Part of a small language model's weights.
Architecture: LayerNorm before each block, no biases in attention or MLP, tied embeddings.
Each number is 200 + 30 x the weight over its row's rms, rounded and kept within 0 to 999. Layers, rows and columns count from 0. The size before them is the row's rms in percent of the matrix's.

# layer 6 MLP up, 512x128, rms 0.13, rows 344-349, columns 0-127
101,197,165,190,169,189,143,207,175,188,212,231,178,242,228,228,175,182,221,240,224,234,177,174,169,142,226,174,165,210,218,195,209,200,198,250,190,130,159,217,182,236,174,171,219,240,199,211,178,200,178,280,170,152,185,181,204,246,212,216,212,182,193,235,181,203,211,224,269,225,237,215,249,200,155,184,211,212,181,216,212,188,156,188,243,199,209,169,189,198,191,204,192,212,174,106,182,157,200,210,248,174,215,192,189,278,194,220,215,191,162,175,200,172,185,221,155,147,247,231,216,167,150,174,220,201,157,174,191
090,217,181,222,164,217,181,183,171,183,177,193,162,169,257,220,192,250,269,203,228,230,214,186,231,178,197,232,223,157,147,208,203,174,164,204,201,172,228,178,194,219,193,196,174,203,190,186,161,178,226,227,207,215,210,228,130,193,208,200,128,225,157,232,214,196,180,263,159,168,195,231,187,228,202,226,158,222,178,226,171,193,176,167,224,125,180,237,178,169,208,227,228,170,178,184,210,232,199,211,166,241,214,229,217,209,169,248,154,199,199,176,195,200,229,185,230,149,135,221,209,211,117,240,226,245,228,240,180
099,225,180,185,175,219,216,237,233,207,179,181,172,172,220,159,194,182,160,208,171,223,154,244,206,192,193,191,210,188,185,233,167,161,246,156,148,247,181,170,226,178,205,246,218,209,141,223,195,157,193,162,209,259,179,177,181,176,195,201,220,201,238,227,251,212,176,233,256,175,228,210,161,201,264,228,180,211,186,149,172,200,253,152,230,201,125,200,164,230,220,194,182,239,224,176,203,250,221,208,179,182,168,141,207,187,243,236,231,190,207,161,183,210,192,241,162,176,176,203,189,175,229,175,212,276,204,223,189
106,179,171,205,191,254,200,163,224,246,155,198,164,169,194,152,212,208,224,181,141,207,197,148,226,193,183,169,197,201,186,229,175,223,199,164,169,222,191,224,134,228,205,250,195,210,165,196,202,166,192,212,155,189,198,205,204,139,203,210,177,194,213,257,236,203,220,231,194,176,239,252,200,184,185,196,251,228,165,227,186,191,220,179,238,210,209,235,189,213,104,235,193,180,225,240,190,179,215,227,197,145,172,184,246,163,173,229,196,164,230,186,246,218,206,241,163,123,218,258,192,228,204,208,250,202,220,177,160
092,222,184,162,194,186,196,188,175,194,165,194,203,163,224,197,210,257,199,198,149,195,143,267,182,221,128,176,182,216,239,188,174,225,182,214,186,188,229,141,228,198,216,189,233,227,186,157,171,194,213,186,211,205,164,191,186,196,234,179,203,237,193,131,145,179,132,211,253,217,228,150,177,220,211,181,178,188,193,214,166,212,189,215,205,184,207,171,203,231,230,189,178,180,195,261,152,176,152,152,221,299,193,204,223,191,286,188,250,216,187,218,199,176,229,187,151,192,172,163,186,195,192,206,219,186,195,215,231
111,263,198,190,268,167,201,219,222,160,184,191,199,175,174,228,178,225,215,181,202,199,219,176,159,246,221,195,178,183,197,144,232,149,202,192,242,267,182,141,190,226,210,225,219,199,202,212,224,178,159,180,210,168,194,238,203,222,217,217,196,228,121,204,216,178,233,162,208,226,197,127,192,184,202,173,160,191,200,226,178,218,209,199,223,181,200,196,231,219,172,144,188,240,247,192,194,239,220,187,173,171,180,255,281,248,193,155,164,224,191,216,212,159,244,194,159,241,169,236,237,198,206,188,262,194,230,189,205
# layer 6 MLP down (transposed), 512x128, rms 0.124, rows 344-348, columns 0-127
101,192,217,220,220,232,170,247,229,189,197,172,237,219,225,192,200,129,227,253,202,174,189,269,207,235,196,224,241,187,242,237,145,207,209,220,228,216,237,211,241,217,238,180,186,164,148,200,147,220,216,191,203,187,181,182,173,182,197,271,178,172,199,198,201,205,192,206,164,203,189,205,181,148,278,245,209,238,221,223,210,233,208,180,198,168,201,217,182,213,218,172,204,184,165,185,135,192,263,143,167,158,225,145,184,165,213,211,202,185,194,195,180,208,247,234,210,180,215,229,137,250,212,150,171,171,199,172,211
105,125,204,194,270,260,202,226,217,220,208,169,212,232,207,203,261,214,152,217,207,225,154,203,156,231,218,207,182,217,167,205,170,193,196,168,176,148,201,179,222,152,210,145,202,247,231,219,218,246,208,172,212,237,198,220,185,150,193,212,198,200,192,178,205,204,193,173,234,154,225,175,243,204,201,181,197,167,198,212,194,148,177,217,207,181,195,228,227,114,205,239,210,214,173,213,181,225,171,156,196,186,201,158,249,204,173,197,252,165,237,218,215,187,253,242,198,226,227,181,230,226,206,172,129,157,163,184,252
106,257,216,187,195,213,239,223,212,177,177,233,217,196,201,172,184,172,179,209,171,215,219,206,182,174,247,267,135,163,276,190,222,207,195,209,145,227,257,229,215,197,165,225,224,163,205,166,239,155,208,214,168,154,245,185,222,208,221,205,152,212,153,197,149,214,193,217,218,211,193,209,142,186,171,141,158,182,209,181,184,210,224,170,255,251,165,213,174,136,155,171,181,164,197,194,196,195,252,181,186,216,172,210,210,157,194,219,204,167,183,175,137,211,177,171,180,190,165,245,198,226,224,161,181,207,218,169,211
097,195,227,228,216,146,189,203,178,185,184,246,181,167,160,165,155,223,196,176,235,236,177,191,183,213,164,223,170,250,217,218,237,203,279,222,125,236,203,164,188,230,186,207,222,219,199,195,257,209,221,222,184,219,153,192,188,198,187,219,175,206,165,198,176,185,202,260,176,243,166,215,215,144,190,226,198,124,242,264,198,230,238,218,202,240,195,198,162,212,266,165,173,251,139,188,182,205,208,190,184,208,189,170,172,261,196,165,220,193,193,165,216,200,214,155,234,215,231,190,204,206,189,176,159,235,218,219,179
084,171,148,215,187,184,151,160,185,229,214,159,190,164,199,193,211,166,196,172,222,155,181,234,202,202,228,200,184,248,250,187,156,192,209,211,211,179,189,199,201,191,189,192,193,207,168,251,166,207,162,245,185,175,165,194,184,255,227,224,223,217,214,244,171,210,226,189,160,214,239,192,252,184,180,222,229,215,230,156,140,186,209,182,195,224,188,180,102,247,172,202,230,207,182,173,251,184,231,262,213,184,200,177,255,193,194,204,180,191,242,235,139,199,213,196,277,182,165,211,145,226,199,200,254,169,241,194,184